Weights of a small GPT-style language model, trained from scratch on English Wikipedia.
Size: 21 layers, width 384, MLP 1024 SwiGLU.
Each number is 500 + 25 x the weight over its row's rms, rounded and kept within 0 to 999. Layers, rows and columns count from 0. Numbers have three digits each. The size before them is the row's rms in percent of the matrix's.

# o: layer 15 attention output (transposed), 384x384, rms 0.176, rows 281-287,313-319,345-351,376-383, columns 256-383
# v: layer 15 attention value, 96x384, rms 0.166, rows 89-95, columns 256-383
# gate: layer 15 MLP gate, 1024x384, rms 0.123, rows 0-22, columns 256-383
# up: layer 15 MLP up, 1024x384, rms 0.128, rows 0-22, columns 256-383
# down: layer 15 MLP down (transposed), 1024x384, rms 0.186, rows 0-22, columns 256-383
o376 104:481496510499469508474497445509429473496548519496509472478490560461503513513505484505486519489503507453510487526516508527496513498465515532550484537486536476496524492557502502465512495519549519496486490499512481530490546484500498492499506505521457517483529495517506514533467495467484447509514505471520500518553531486538546514525518517507503473503505466542480511504482494494500469480471
v89 111:519483491484580461514489460485497476477495522500477502506497508488441517530498513517518552500502513527508474496468485498487536517474517499510501459493512421489519499505477519492507458506484482499498511545489440484534478488524454487460523496422525522484503526420468460501470553490468485502469517511531517520510526542484524494540539509508499526476496449502484546476503484475523485477490
o281 094:557549511501461478484525474510501493528511513467480499454460477476432497502492528507507509473551529509485495487493572532538482501477503515465525506508531458506508514503484497526479488491514504495499483476516508464512434509476470557488493505535518529468504473502469519555478540450510521521524517493527486512526534513456480526476508485484539527498520487500498492510479466522504446519504
o313 115:513466490448495475508514493470529541503511472516518483455504523498558477523542476533482449532521504502525511480522497508494483530500474503502492485477469508472533501502505482505520498487469522459504526463504501525433567485517485473548425556521460517532477500501499501502535506507537465491473468484446520485495444492531480474495528498478480528513502502499522489548526498495510514466512
o345 113:497512514529470518481480514523476479467513545482483518520487485505479516484459520485492522459474493492540501538495511485525502479504520498478497472505531484503458490500518463476464508506521485513524504573491510497550482494486509544487539451476536482464521481478498495508493487481484534497521518509499487510497550529439495517480476502483494462509510479495498506437455498529495497519515
o377 107:486517510536483530462502511532469461484506539478493497505470483495461507508475534502488533469465481474507498524491523476532479475497531501473500486528539501505484487509510479502472514509521457524502512548505493509551495492507511545503543452487561489452507499481504511528447509470490539501520542532511471540492552513436506516490480522485493471487522476516516508438467476518465525511520
v90 112:488455526476492532547510495506511499485496523504497506500476517519511505504501477460495515463519512482506492485515473475482571471500454459475498472512508509493568502511525476464505497525452501491536454534501548476531517507480496536518480506477507542523517509506503485511490512515542498492494482514523486509513519522508496528472476493537497451503498482472489500475500496465468481496513
o282 090:492473519514511465484507519500498507546516521497475465464443523525461509520472498547492501521511473533437478515492515532498526506508489536533481511496492510568543497489548514485497516437491492510523501498499481475454512472494520500522497458490517465547499501501439466505444469509508529518499535476522506519490461468502530485543519505479504490479509518488500532476506441524495520497499
o314 109:512551501484483469527506461515488486493513429525507532497521491531506485502495480549520476515468519465443529499530519512510486523476506488516497471487489491492463514498480535541483470499503476470486523504506490524513482495528491497509486484487522486470512479478454496499470525492514478525495502523493498487517539502462557473546533506492469513502530518491480528450485580514475491537446
o346 122:477469479506501518462492506506523503482482554490505480491467509492470485479535521450478533511515441536455486521467497511490501483521521479468512545501494493472550469513501471482489486478506506512504460489494489493488522491517498505474504522511471538531475519524529525492519471515472514473482540458518523510536455511509458505440497481506506479503474490478546479501479438511523510489521
o378 109:460467514504520518496473513498520514507462538491504480515458522482485488497511513484465506503503475540458470510463496491481498465542482495496495508516509483480533463527522458490523501488524528490496473468497489477475520494468495503479514480511476534547489523522540518499537489492484501473493557462515503502507451499541472499463504501499501479502453482486530468513477477488520516467535
v91 110:524456486485509527519495595545450502547470510514492497483546443490528514495483499540544503474509480484520530473486471470500530507441491509501557499493536513491475479474494514486475487455452492513501466534487527532509524464516494457492496492486498486499472482503485500549522545521480470482467490523478537509468494512495558506505530522517518524490507479494474495478513480504497516513495
o283 097:500496522502478498496485523541493492497477514501520516518451476530537526480505491476511507546511490526474519513523499491494516485487512484516467500505469494533463486482530448491494517510516493517497543504489450513512469511466486503515529537489486509500533478531500442543500552494485436505509513478505505536471487548500513516467457530512465487514504535550464515487454451525504542467478
o315 108:467484549495531479473455507516521496473501499488519509477487525517525475478518509480456537512489531493483451529493533519534512471555467490504525515474497514470521525551528539527547508508469494503471480466526504522475517495517500503498535491462474492495528514510505495539509439505490544464509446519460484479534478489474512490542520491466537496492461514522529527514497553482491486495522
o347 111:526530453513505506538522463511489520551500486492492503524495474477501502527504479522547467501516503501519507482513483486495503494489528490464471477544497509501477470478471448449452507509526491491529526543504487473517467520481505503514457496539539484511487493487487529468457519503516501528506565496542533498476503504527487514465501491557473479512525495489507492477489456542496496533457
o379 112:539514466522491512543495470508491490515482511498496510515495499505489518521508473516539485508532483504502515481523499478498498517467544491451477482533495497513466491446456452485465500514514513512502543528500501474500477518447495496517475536528518490528494474497484511453467525486517481517498571486530521504487519514513485522475496496561477470521560470534491484495485459546499489529460
v92 111:412479506481521524506455517512507497469472516509514494501520549471486562479558501557491486540507452549488522504519504486522521513474471501504486523561467499497504496499527529527531474489508482536523555519472562498494498544492470494488535482505517468469491458504485435474491473496485480501494517486490512472473493500466489509487485523526517519488521504486478466506489488470535487494539
o284 105:517480483513487486493497512514459481483482502562488493520474520484537509476481535490491472544488499486452476509473481461484513473527470452523487490520491456493492489490504506510497519539535487507474513530516470480514501493472481483428483531503533484491470485499510508507503532498486469554501469490482497463530485494440513480487485498505509475504497544490452524470475486472464517500476
o316 118:519478479487468499533535506474503499496519518540450459506484496513503480523466512537536562477511496559431532527503495523521514534451557494534541505470494505519477475499504514507530489475486517526510501521514525491533510517536532501548492503574510501526483502508476495497485518479500500450494519470543503532543541499515485548503530504469519469506502439482553472540533543513474496459519
o348 115:498552494521517487468520496516482513498478497475553531461504488467481512510482502435450456472492545462493456502501489475501471479537470533467477514509515499439526546504489481461445494536513516478492474466487454509476489442463496507469490506459502503525533530511522534484502506514490473518507457519495525476486462518469515458512515483507468522471491533512486513465484426519540518536511
o380 099:514571468522522504455524500501499514525459494470524547462504477498483508511503485446437455483473506444463463493466505461469474464552467528494467498518510501453499549522497445482438500519492477475509492483500432490484472440476484504464497512453522511512506508490509513506508482517478481528517474496486480475479466513466519438509503474510484494465495557523486511476474456481508503516484
v93 109:507504491525516484476456457489530487462495463522527503487495483496529491460483484513533535512529540460504501503532560516514455527486473519508522471480418522510486508512519526491487538507530508497525471501483518530471508493472496488482524500475473546520508506443462505461497487491486523537471531501491492505513553496513497544518458505522491513476541509487493481477558533518486535501550
o285 102:532467523511489531504514521489492530484490478507512529503500473524490480535504488504514496517537484499542453472531501488512489524464554538505464448508490476508484516527482507497509508498533476499503458494495543514513540524489469500504507479472519527510481494478520513498553441479489507530497502539540477493512520472482470526500516470478526506515494531538436540505550497481484452525519
o317 114:467534484516503535511523461522501476530526506484470485511503503455505507480497470484476474509501539501529488475454512527488493496494499477472479504536526507453519499462527464479495479486514537523505505550550513483517517536498477504471550516506498482517527482493511471511462481523540475536530504464496489495540474497503520544519465523506533552496476511494513480486535484501524515479509
o349 111:518475501516495477493494529461501504511476502507555541506497516527499487540514536532518492483512478526513502499527480517492493488501492500495526498505514491542537488544476495511488531510530479467497462478464491504477461471474508514529443504517523527506486527497480500485533512476462534464491470480459491518469512499477503475507545491457484476528525508523502544521475460518491485543496
o381 104:521483509492507473500488525464478512498499510517533540482498512538487493520495539519497494479490460519515490492510497475472486495480497526493506491505478496527519472531454495490494525512539460474505462483468493499478470483498513500519428516502515524487500498497484478500532500468464537471482487513465483518477524500523486475495538474479472453520474508545476554511480472508482506542501
v94 109:456514521509511512480557474469466488476515511520517511494467478492484475495522530491488494554485526517489548460523456501471522509511504496535457498479516537444506528440524486537513494478490475546502479497472477513494468518518512484529529525529515491502514461523473542474495486500508500532459507504508502483529506532495518531502524468496497463488488505512437476513492466491493502492497
o286 084:518504497529483497495560517519523538533543525497462492530495505488457485485485541520486469431489501530467514552493511501466492510511454490494527481454540503479546480500487469481511471482485464473539553502528494464495481551502499520502521483545549508506515515508532459531519503518501476524483483507491484515493468487500522460519478498457472509504540518508513515476486481537501526457520
o318 113:479538488520474546481479496499464518472475485483521524476471520533529540456528507465528529506468540496511497516531508508492509502500528500527547490515517438508490480531514523497481531480530524508509489428500550535455512496495482528487512512453508495462466479493484494490488498485481493504511515490518529482484500504523489468503472498507521497554531471479508465498474512505530473482488
o350 116:531482493478536432504536530503506497549511547506496502522522488454525470526497502522466491491528482515508496503478495500510486507507461507470496498514498547482521496475459500512489474506459457463500499553479457471533540497508499462511492512526475508556518483505517501504498480524513510499510460496489474487498542495488487516497561531493495490458496523496526526529538518501490522517525
o382 105:528466499488538441478529521517508496546517558521492481504520493479513456544488513550467477488499487515491498507467509510535474492519458523492471503495496530463506519504471475489488497517436461467496473566509461475544520505484502466499511506519501506525492492500493498511525464526501517496499454477493476510527508486482491516512556504478501492467489531468520525535527521504500511531510
v95 105:528502497533482497514520501502501490480473474490518548504500509484457494480482525471491458515477507507505521527471471523513499440479448515536495500547508474485490483482494509498494469488493538539511525475490521493499493528431500493492524499472494491470509548512464456488527487490506483486469497504492527509561519516516459502498531443485495495533508487526489463510454552491477503465484
o287 088:533548471465499511497525491483512468497527475459448447481492505493470525466442495513517522497513497530545511489476522464511499490497488473480511527519502548545503450515511443459509486557495495538487493480505484529520494489545493497546500522525497509511506463494474485518485526483464480499500505475528548504501525534534494522508513508473487487513480446541491508479509501518515500534518
o319 108:485473517520504480553490496471441487497507509479502535498541471526493520519506528473478501499551509536471465510504500493497510483536551534475569491484507494475488508502499486544490578487495551488516513473482487491492519454461511522458503519510485504466525479520501479482489566539476473484471481551498482480517513477538482481518471503480507520525545493520530502507487462467496495502513
o351 113:491544521479509530440530511483539506480480495501480500515444555499505488481504483476512494521463483479491517504505510477476453525464498478492450505500513512504512522515530512469511464503498452517515512550525503517494464516539472489573496500498496488508494490507501534507509449432514504513520507448511503486460495526423539527492512531515500454464468479499458525467494520498510502489496
o383 110:513555500495519527430526506519545491483481462490497477500455556497491486484490457481496499512472497473475503492486511490516461517470492492484435537500482525500533522520518497468514450505494447528512498511506506505518442503557480516544484511482490495511480475509531517517527456457483503506521496452492478501470486514456513492483522530514465472467462514500464500486474511525536506503524
gate0 109:464471497531537524483474506508534485500523501501518538501532505487530466465503465534534538486462494521530500483505538483495514478516528447566519474521509507493533522508532468492553475512501482490512523501514477479519504505493520479518539479518470495496523494480497510472536442484528450456482442520510500490527432533505455479512480504509489496502516528461534480488521513508496494511433
up0 111:474494544548503467507521501493491495492469526510510515522511511499479434478474497530460499494436458523538481475521466507490499462500468546528494489477515497511517488504499504482492482478503519512505529493524524484484489505509524515512465544482491466499540493517499477473515459487501502491495512478517463478534457523481465543536465464485501527546446528476519450500478542504485509497550
down0 110:495524480531508535481461567524486503493488521536494511534485472513511506476498526549496527525487518511488495547515459538475535529504511502542493487512472517463446504481510507523508474540493536475487496474530478470499536483503512496499468492538483466553481474497519461496491474515566494490522515498477505501500489506480539480547510505466444511480533542513488480496489471480485566513506
gate1 099:541541517521527487503466468533534508532519542512491504510450490472461559519516500464489465497475524512515475500544504529508513501468531505480548455491544513526504486500509486506503504499511526493522503455495480490503517547526501481478498514495449467507474502522489494487522522469530550516548529480531526501543470527475540543479500501500492488497503505525464490472496512489485514510495
up1 101:483500514516518498507513476471506533513523506474494478484547548480482505498502530511469506485438471500488502541510504483508494489483554522522522527505496472452508505533471511519516504541507522454502470526474499473519512478533505506542543519476461483512495495483511458532489494502488525462463489500528505503439501509541514488482459510512522521500480502497505544518525540498498508502535
down1 099:508498480487491523470450485480531541519536452451516482498511527525513545484476519509492494526482456513465451522516511511530475503457423483533511519503464484474474501478496491512527487485481538526513502504529530505505521495539500470512496461508472515498512491523490522473483543472465505514544539479537479458503450462511486542505466496509524493492516462511471533481533507510538520497514
gate2 102:504483478530515524559569565524518490492525486496479493515497482493514552437492527515487529508465540508541516485500485505542468493493504485501524520503508455486472513527520460510484481525493485500477499451535548503516465484516499538498544531452479493490531544517471504558488466485488501502493485501536511491507477482508461529542498480516496481498511503510481531485513460526515518524511
up2 099:502522491523514500460506498499506493513495475502486524511519549468466520432491505554529524512465501473472444508455499520547496513506515532505519526504517507500467480493524515467487496511502488526526503455485488476507480514507503490553469534495533532514498501541498550470512540488501499484489462519519517491519505533549518464496479518534552514506489459504531468506487494519470520495469
down2 098:501494478557493462465522472548528521485534489478510511507455490510508469480462559499538484510482480495461530486508452496506500548522506536490513515511537486528502487561530488517488488497481487484545504492492504487501478480480506491510455506458496509507480463530471460520463485534503551495516489522536459507485491485555492506541502501491498463504493524527475526496527533507502505458503
gate3 102:484514468494488519456487516530470490489520472510539460481463480498483540492528495538491542484532505538495506493500496484501474497517486491492530484482490517489475491530471498516468495527532508493494532461481512535526517494499496526497467507500483479503458458521507531499475496488497519500540511493494526491493472521467522509526495442518450532527472497513468510502498510560488518529501
up3 102:514496470524511456539501528491514517552525508507493493510530503493482510471506503465463502484510464476497480503525503565498473511474514476510538493477530460475475534514511523487544482474489473510507436495487498501476471535510495500481529514495495514548463478495460509525568482502477507484493475483494501513520496508523459510522501524503467514501521526506515462495512459507526513502488
down3 103:508511481465492519442514443498496509503510493508516507501515487466527526467485512507506492501533485496519483497526516467511498497479448465485471489509458532502494492492511467485517489469498551477525477485546485471505505538517473473489509501504516500543534495521488503488455547455494531509449488493503503527526490520520475533549545457483521536515486475498492485479478549490510478510505
gate4 099:500501524542498431447514491526532492476487524502514525573503492532479539510475558504489504483497509486484535490509480472524501509511445492511521459517507514493484502484474491523468474489544539474532485475461470524512500497476508499457467506525488511488522487529551483506489509476478445461516533494518521500538512511514494491464512505489490496513568513496456517496485515506507473495550
up4 100:507483507480472517484495528498500459511456539515523479443496445479485492502504480487475495529500502531470516519472506482469506453512461485538493466524515515505539473511536470443477485462473536521493508501533500516475474540540461528509513492473537448503482455485481471502534467512472525495484497507455525510460504463510477474535511501570451455470502500482535484502532497516542509505513
down4 102:494488528500527517542529434479491490495527482511464464503545532530506491464523476486531539484514495515492513427524485495477534529488493501513500515495526514500499498500450513549453451465478475492498443534490509472454500516523497521499495524512490508490451489482499499457470491482531506518465509487473483494547518490455480514473444517472494518497482514474493547505553485534520513481484
gate5 102:482497527519481475498467489499499540508495505482533502534545432517510503473516487480553456442480485481509490480478538519456496517450483543475469483513538518483521506458496500553505514551481527510495481483489565529467441489500495521523521499440553473504486495517489480488531482482513548518497485501511515502485543451522506462489511490506513510474465513537487458501495502503510502496547
up5 099:511480473521498466452474470538441494489490501548489497448493475475498457539528477458508480478499521473549517486507510492484550521521497512496565492509519500510490468516520479520512514466496512499505510513542479471493546469515508555470489452483484542482500507494529509494502486491478449506457498517510477491510510513551503525515461516471482507499499492471507474476493550492495457527451
down5 103:516520528512507493475508521505489514486487494475452498482503476538476483508488478456498503497525516514523540477505480493506536502527488538517513517482513500487513473536482504505510506535481496503502483496535511467478475513466510520476499514499494434465560495501458492508471505481495512506494480530459463468466440455474500531467506481473513497518501510546479472485501480480507525531506
gate6 103:509516512505465484473514488492516508524492460494469499496479513450503490499459469500473544460484565455476500515482513507513438513463502482517470516504477475521541474480491510551538492486482490490546513524499519486532489463512469518524496479498500538511461489455486506509474467536525504502487499526493470513492503473497497463522544488486506504539490489549546487512551499515460484517530
up6 106:551517445502490528512501492496528517530485491504482441505513473520500553529508512517457507526500521544531478466547522472497514524494488518459538538524511519522537523520468527500500475517533497494483514515482520517477491532502508502491530502511495459513494535502529487490528497518483507457522459496505471524537478505483540475537519489484465530513498509497471534517478528492490490446473
down6 105:492522473513483517502477494466514504483500510502464482524500501500525465580491516492471515511503460537506498484489519513537512510539492525457484492519483506498497476505512484517529481484452492491520497492506485542505513536481493533496469513510489463526495493480526527498509504542535489494524499483520495477514506463504507496545522497511516489468498514477534504518486503515455538511512
gate7 097:520520484526524495508469526534555512480514509490490487509518523514481483467496507504505529531562533438488467482517498575527486514527485558493453570492524476469479493492441515477489507508487516514495467496539523531554538522466513504527436518474509496494479481496492491541527497504493497492475505486481513416513490522504463479476540545477466486521513469492492522540485465514545495466494
up7 102:477520489492495489513495505512521487463535534466492486480515506477499437463485495507467552488515485491474523539522465523509532515510472512490526499479494504482495497503501519472473479535491502508506492470485510511489520458481452506509460513507491505490495492493487553532467546519513497504529455491496482498503482562502506446473516475517496505519468506554540493504463477524492533491469
down7 103:470500544444490494476529501502512460494518494481461519499500488493508479480513489499474516523537456480517469500487482454473479530515519517469448534477497517501466463507480512483498503454496522533566496491472452450461464473482450525519527519494457472437490463501451496536482496473505522476494518552503437511517484504466505522485502488538515529471485483464492460516530485491514504510493
gate8 100:473508487514509481520505557502527523470457455489485486522526541497498497498518530495489534525475531508545520477459524515474479518464518485546463500463505475465528504443474501522482528467493501476497499549484482494487522558469491484507482518457494469536458457471505508486482533496487533431537480543481513500493538501498522481501515471482505525504505471476512493520484484464518501508476
up8 102:529451511551526512546460522526489444486501486504519505524546502465488544501515472471554477538485477482504503498488484534510510504510473522523478496518517446526480534521473516515538514471519503472536461561458526478520534466522496460504524544520522492489518454476550519461516546458458477502477461465471482492509482495513469492501507485508513481529528496485535516510524514463482490497499
down8 107:481525510507576528522466508493501493465527490501472492501502511520510526501500469464506468469489531548522524487519512484499495512515468542512499526500459490500505489509470516519551505503464521505528539484483478462525526515515523469540538506507545490524521493497505522454479554487504553502469498482491505512481538492482491470496501461516470490497494517531501465530506530476446512478542
gate9 102:514501439520505494516503513488532470519519462524502485453513528487504538467491492491534496463517522502562469485517492494491495481454516486503532500500510495492509506511490481498521510495496522520483501512495523467488505501515499531512429500477505520486510515569507510426468510478493478548536488502510500512523517514505530469508520458450486534485476518525522480468486536518488528483491
up9 100:529518474486526477506545487479505547523517486454500540480515508524525502490474508513515444512517463467521513524485505521499498459505500462504492504567497467559512552517485506504513496524502499503569511493470544445522508489539441469452551490472556500515511510471477511446500488504501447492533488498514494534515496498534489490537489499489517488481499464497501508488537558504500486467490
down9 095:526481458481541543486539472469495519513540471546491527503501525473474467506544516477503504506486524480555528525543532448516495485507496523466495453506532527494515515475499519494520498505510518503515487475544557448511552492517501516558503495499521534488499528482469510514464516522492434539495508501447494507509502492493448451513512497500512518473506466510470515491541460457524482503475
gate10 098:524514506514478507524504470494482481486515532495463510480468498520492487455559481510501522466516465511489497458517521502502507495494504505501495519485499493483469497482489513542500513517550483492480497471501486510498457503552497498511489504481499504496507511451481553486503454494504504498506507512490519524472524563533505475505507531490483532526475523528480491487530473473541518525525
up10 096:486479516495474535510505500490451457493512438507508536482502497470473532499491457465571501532511527512521549510478504533493513498510526521504525463513535555521503569465512480485532487455475466495527490466448523497535484521477497473495446508496484519460519479516508472502551496488461523508474498513538473544521543514542504546500495481471492520481527483486532500494508481541532506488490
down10 099:519504515517501493532502502501469469485524454544493512484470487464507445487501509531487497461521525518520476535505524502471494521541469479500511475504513519482505520479490494573470531480497544490500509459517442528525533486507499482511511510486460488499500505411539531486490521506513523486511449528548512505483536448503535465484477472518520550515486541506462518480518527487532497507526
gate11 102:464530526484423476477482497528529506499498488477509501509538502507503481518429495495505487491497509473496472501485542522536507529539506511531500433527466453538513513468516524520474457509541531524522453506533499501501474533430448499491502522505471554449502499497513481498525543479497509492515501501462479469565494498517533481461498462515510525451529520522481465485502490488479501484502
up11 099:496516544504487482450511490472490485484494476513522516524508543539509518495523511501489482504466480484471510503479496482493511534485480508510514461490512495539491527445504506513463545495507482491533503522467463507503499496471493466490489515504508522494476512512476492531531516472483486525478504505523523466487477499468491469490547520518553479514489494519488500443483494514509475475502
down11 098:497492499501490503522512524498528534507515479477531516491522489519527468486476508523524454519490495470540529507562494515495483442522477517503482499537526503555518510509469476490492485471502563462500516482504432525471479489443542521482515479517481504499537520529479522480469491491481486481493499477524520470479504459490504462492495464490494509508514491496475480503519508565502494537543
gate12 103:485480523503513511466506497499535485504478543478505467493507486514510493515486455522483485444527485462482514458518489514530523494491499524442491499484466470495477460489482487522514494515439497524567522457493484491503503479483470471505479523512514468472491526501499478549509499481482503523508542519480543518523486505501487481514506519497484471515458473499515493490538483459491517487523
up12 103:555481454497500503499518535522494506546496470484497536476492502524470496478539533462535509476421496474498514480510486510464505500476508476490486469477479501521517464514450522439475509482528496449479525483488528485545485508492477553505535546499483544499516475497511525508509484521511480473470465474505504482515503561526497531527564477508483526489484504506508450523449504513520508507476
down12 100:434464515491443505512451514480507520517484535492474492470495484496457495466485522482490513507496523511596528424508513460476492509501551477515525462458477489486531518494460509469484514546513493528530501494484473541499463524485517462485471482504481534455480463519445492477472518521480479518485472503471495502498499508503456533514500488458506499463499529484530496488506483483487494528451
gate13 100:509532510563477494483555483477502513515482477505509495481496475510498464519489514492495468515508520449483484476454517503517506522496494478490504500478474484487519468481534492474522508552536514534500517555515480513531508484466534503471495500479449517510489524536492517493480493508488453487499538459472497476471496488495506512512500467472525538502506493527525501473494542476489523454492
up13 100:531522495545482510543467496497530526480514552485498495504527489543486511503497449455510499505464488514464470492468516483493529451510480513480521492495502550514474513501525492493476501507477530500464500556550503542498500504488527482507510496510446454530498457513493518533484503525532520471520503474525501507479497497497502452504487507502483548535463485497485500487466485507505495518494
down13 103:503457455525524491512495492465519536528537539518464472505458538516476469495472506482537480443532513525510499493505478521484493475543473529481509482467522517483533499529484489419474495504496505502496498517466511525477501522519509487498458509518532487522494496496467504454502509544507513499485523518519531488540505523480499546492533492516501499468495536493490520470547530520514513541510
gate14 098:463492528531541506513510511434506479480506484473448512508540545475514505492476498496472529504517522471532504485504515509474492513521526475519516477496492478471445524478530497538508528521496539499544504519480544533489536468529456488530544501521464493509533482444494504541482452484513542515514480527517493525517490531513507502483501488501513550495487498477444484503513507538512486501521
up14 098:522460493510460512488430512487538482558519449484519482530495430476497455468537492512467530522487457490501495541507532468488538518488497498509506526492501502500488481537466462528525456451466487475460497542491490485521494529485467511516460485520533520488532513480508494499491527473493479519489506458489450475474512457494522510510540489508450531496536493493530490509510517531505469471483
down14 101:448510536490496491422513491551502482532489494501445482561491516503515514497487525468482472486514550513456500521523488517523516481482479529483515518518499492539516508518472506491558496500486526473546498498508434539437491460482492526501504474513504541525485474476476479540530494449518528499489528476498551550464483494489535567510485483554480541514491499471525485482522499494478490523461
gate15 102:479519505534503515498501483485513508490452502479465491490451507475521559535505470494568499502501549524486483548526474485522486507488511473495525470463507487496495489517471499536513481475519542474470487542485457544490517486530488469535508482501471500473465459485508499497441480491482493466534496524502473503469520514487518540535523521470525499485475498525468522489531479499510462504559
up15 102:513507540500495508496494507485478528527509511511498514499484467447488547523505520489565518498465552504439522542484537491510433519484540472542508550516523544522466580493461518547505490515489483482506496476464502454492491519545496473485508524523523492525508505460493548437484517502521496508506512514533500499520476506527490536513508475506505487548486514518509482547496508505523519501531
down15 103:488489542483444519506490494463514481522510506511487513531451489422499491499465514489514525492492502480484499467485542470473508504478524490546524472502496477464544523496506493483510471495478470482497509519450449488487483453520470522460529501495462515518470513509521525532495518539498464505488494507509472512507527491482488503511492484515520533471479485474494509492479497498483516491525
gate16 103:504472518508499457501520485466551509511522534489477500446516526528508481542488551510523535444469502492533463477541458513528527490518464474492513528464514518517496516511473489501505485546494507486530510530465472513503505502512477512540498491553476497528509495469504509483496495485501500532530482487524553509484514491478516497494521552480553458461456490505476530522439489445534469493513
up16 098:532550503492519488523509476501449521459465519508502493513517493495460552516504535490523541525501472481502510507537507499544466472493516536506546480474491481515544539468497526472509515481475490498528515508504499505498488529503509512509480500511492438506509497506492528450478514519493557482486486470507514493528467477477484552478558481513461481456541480485543510483492420467485511523517
down16 096:476504465515530516484506515496513487497509496466501445466488528526528502474477488515456512525515503462524497509502521484517511515517504483490498509491486519493473479496499494499550505470482525507567544514511523514512497513522458546505419501484497492488450514499515513512509499480469465519511516494507500483498506484486503509514510518494509477510519470505493497503482550485504524516496
gate17 096:487465514496478487481495495495528529529511502520477502510527505498515497500510532539497506461483470446477472483500512523489558487513527458515505495502460522518517450477491460465494531488465522496496501501476476489501522495480496519454483489491511482479477497494463509534497484494496502536536521504493527486530534499512484473533438520510548508515501550521479480532495512528490536499525
up17 094:491489488459493490491479478471484528514509515553529489483454460522498460462512522487494530497521514511509505520461499470517491497493492517488507438459532494505470526542506480535485483518482468487471506473515483489497498499502504490479502460535477524486451453463548501454495480531457464455508526533502472451473512477537510491491513491484495501470495457457525489479471501501495456543481
down17 095:486490491554496503492509477526495540470435495523480472451497468475472500486486504501513505533510519491555488467480484543541465508480500507507498516463515531559528518538499507489503455502556518491484493467505527475470462525510517487471506481473511573465475505497561466493527487478482515516499499462500497527468528505479498501526495520513501487531519559511519496490494473469505490479480
gate18 102:516495495495481507491529502496545513514508504463484470462490496480475482498484555505492462499494462506487518513484499484500456502497531442466512575515524525514464537523506462457523492499480494462454505495503501502553521557515484477463484489475441508498492518512483492484517529483522503532484468532574508461523518523475524476494483476469511512514458514536508464557502494483519533464430
up18 098:492523476467491464509509501434525502494519508488529483507475506525487514536478509538545492463473475546476503538459469488504502505487493506486514472508515513521496545451501491501527493471532481479481487506510501493539501511489495494484495489478555480499474553515513507548501459492481475499477502468511520489517542508494468456456488482483505554561481526517494485510516518487493492502438
down18 101:469465458493522496499510526523489529512484503443550489463522518488493439524484505488489488495459496451537491482453500521465527545484486532528503522534523475462481494468519511516475477458531510442505475512529507477541528494505501523473488507500536470545521532532451487468525522482470446511538469483489450549480509485529543468518516469448491526492500527497514486498505448476511514518493
gate19 100:527453500511513499492468509487455515466514512489461488493504545494520543488495516547542474545524495506507469509472467517501499481521482487516492520459482473462501506519455518437452540530497485531489504476545509533485495478478440502537511557480498483522489501541485477505510485514464513467532480524512498530503487498497424470508473559522511490453508479481470521472503494518525526495480
up19 098:502525484464505518507507495511524475490510479499488470524529520519480484477503509547527452482494502502515486516478536466521497495532532532475522530482493499524489471495516493452497509495491474476523520481538455504494527530521452495519509496543488513518437494564516500489523459523474503464514505518491540548463501514469438490458482510569488525499532431492540505448472536496523487508491
down19 100:493505527493526480462487507489534483480528459536513523450486491480521525509499538517520494529505542513477512496484530523516508488471543498469498514492494519426471532534499505519514495430535486471518495494478524493499470545486489524515484554507500517513509505508495470490510554492515517502478458519511451494487528466462477519505487547522509501516494518503520500481527480513492525534515
gate20 098:540414491504510508509525482513496536509483510553503504506526469505534458498510512497463518515520496458551475504498532535491513463452514516512500500540496518474488486489485511463457508497492517525503471489499527490527546490497515490465500494496555474487460492503492477492521538500488512509505510477517466485511492553463483481519553471531487533546467509513516461495506445542515461500458
up20 102:468501507488482520490507467495495529474484507486500528506502503503493542538497499536481502496497493484509477502463506519536500523525537516468464528484471510528490510511493510547531459500507496580509478494486506530511508434489444498510492513505515506426520490490474455487504495504469520524497496482525537480570506461491522480511518525499533517490528498553483551492543477525539467506467
down20 104:478479522500470487512475500508509482499557481488488482503512505460500497458468467540440486501477481479501486464482503473506524515486491516512437560465478512515531501492507507541523453493513493507537541506486494481505502503524513533520494503479520478514517461503478482500503514490503508484527500492487475481483482524516539471553525534491503475515508524473482549466493465505498515485492
gate21 101:479489481461517533469474496508492484538491481500474497464499524501555488538497495458499521464473461466474488507533511457449482489507521525510485506442502482453520505490457504483505515488465484547478511464518474516443501496501499523525505493528475514512492457516559504498499481536477537465491524514461496506467479514455521507513525437499578503528547496475477502513508513485526513528476
up21 098:513464498489519488503509493479491466472522511544493480504528505511547504453525486450505433470506503465463487482541489469514480463492523532479527532507421488472489514453497475500488501459521588513498504507475515433493465517488533489477478457481480488526511497482490534523504553494522479538515491474503498493495475513467505476533507473505465474496525495508460507496504507539453531498484
down21 097:551524531520537487528531503496498520528463505520547499439483495523521498512495471535495447506490527465506482516483474485518486490476521479446463513495483477488487497570516561530492478470514527475482482478464525458497508501486526492484492506480482502488472502490514485474459458460531474468463504470504483513471489474505503486545477531483497516514501481473521487487533488527478499504506
gate22 103:512470476526497509502498513490503472454523485498543531514483513544525469512444546485506504525514496514520516528498488539500520521522511486468510556472568501467543512501499499474501510500514442463510506459461513459475478493496530561453477446485520507532534503498525547493522551487543527508531487496503509493501503514485474547486459507463506506506509435486510478522503460490500490496519
up22 098:497517449521465494512516506502550493438485526492472539512496506471448461496447522490516487471470512523480528515482492506493491480501437473505532517540475494495478492556503468496456499492512521511565498530503441490489483486518512485461522507487488542523491510480485528535457507508507519512498520473477509521492494515438517502496518505512505509455480497493540484526510470503513512489530
down22 096:510514486547494520495495482451507523509512524504483532509492497457502527483537527462528541475484515465416479450494474498514512473490477509536488530467500496457529485512516484495509491527507499513513492553486498461512521512558536512475516515516495508541498495502548483544513480525501488534449506508505525445514501487489502520494524484518494502558520486487493490494471498482499475524481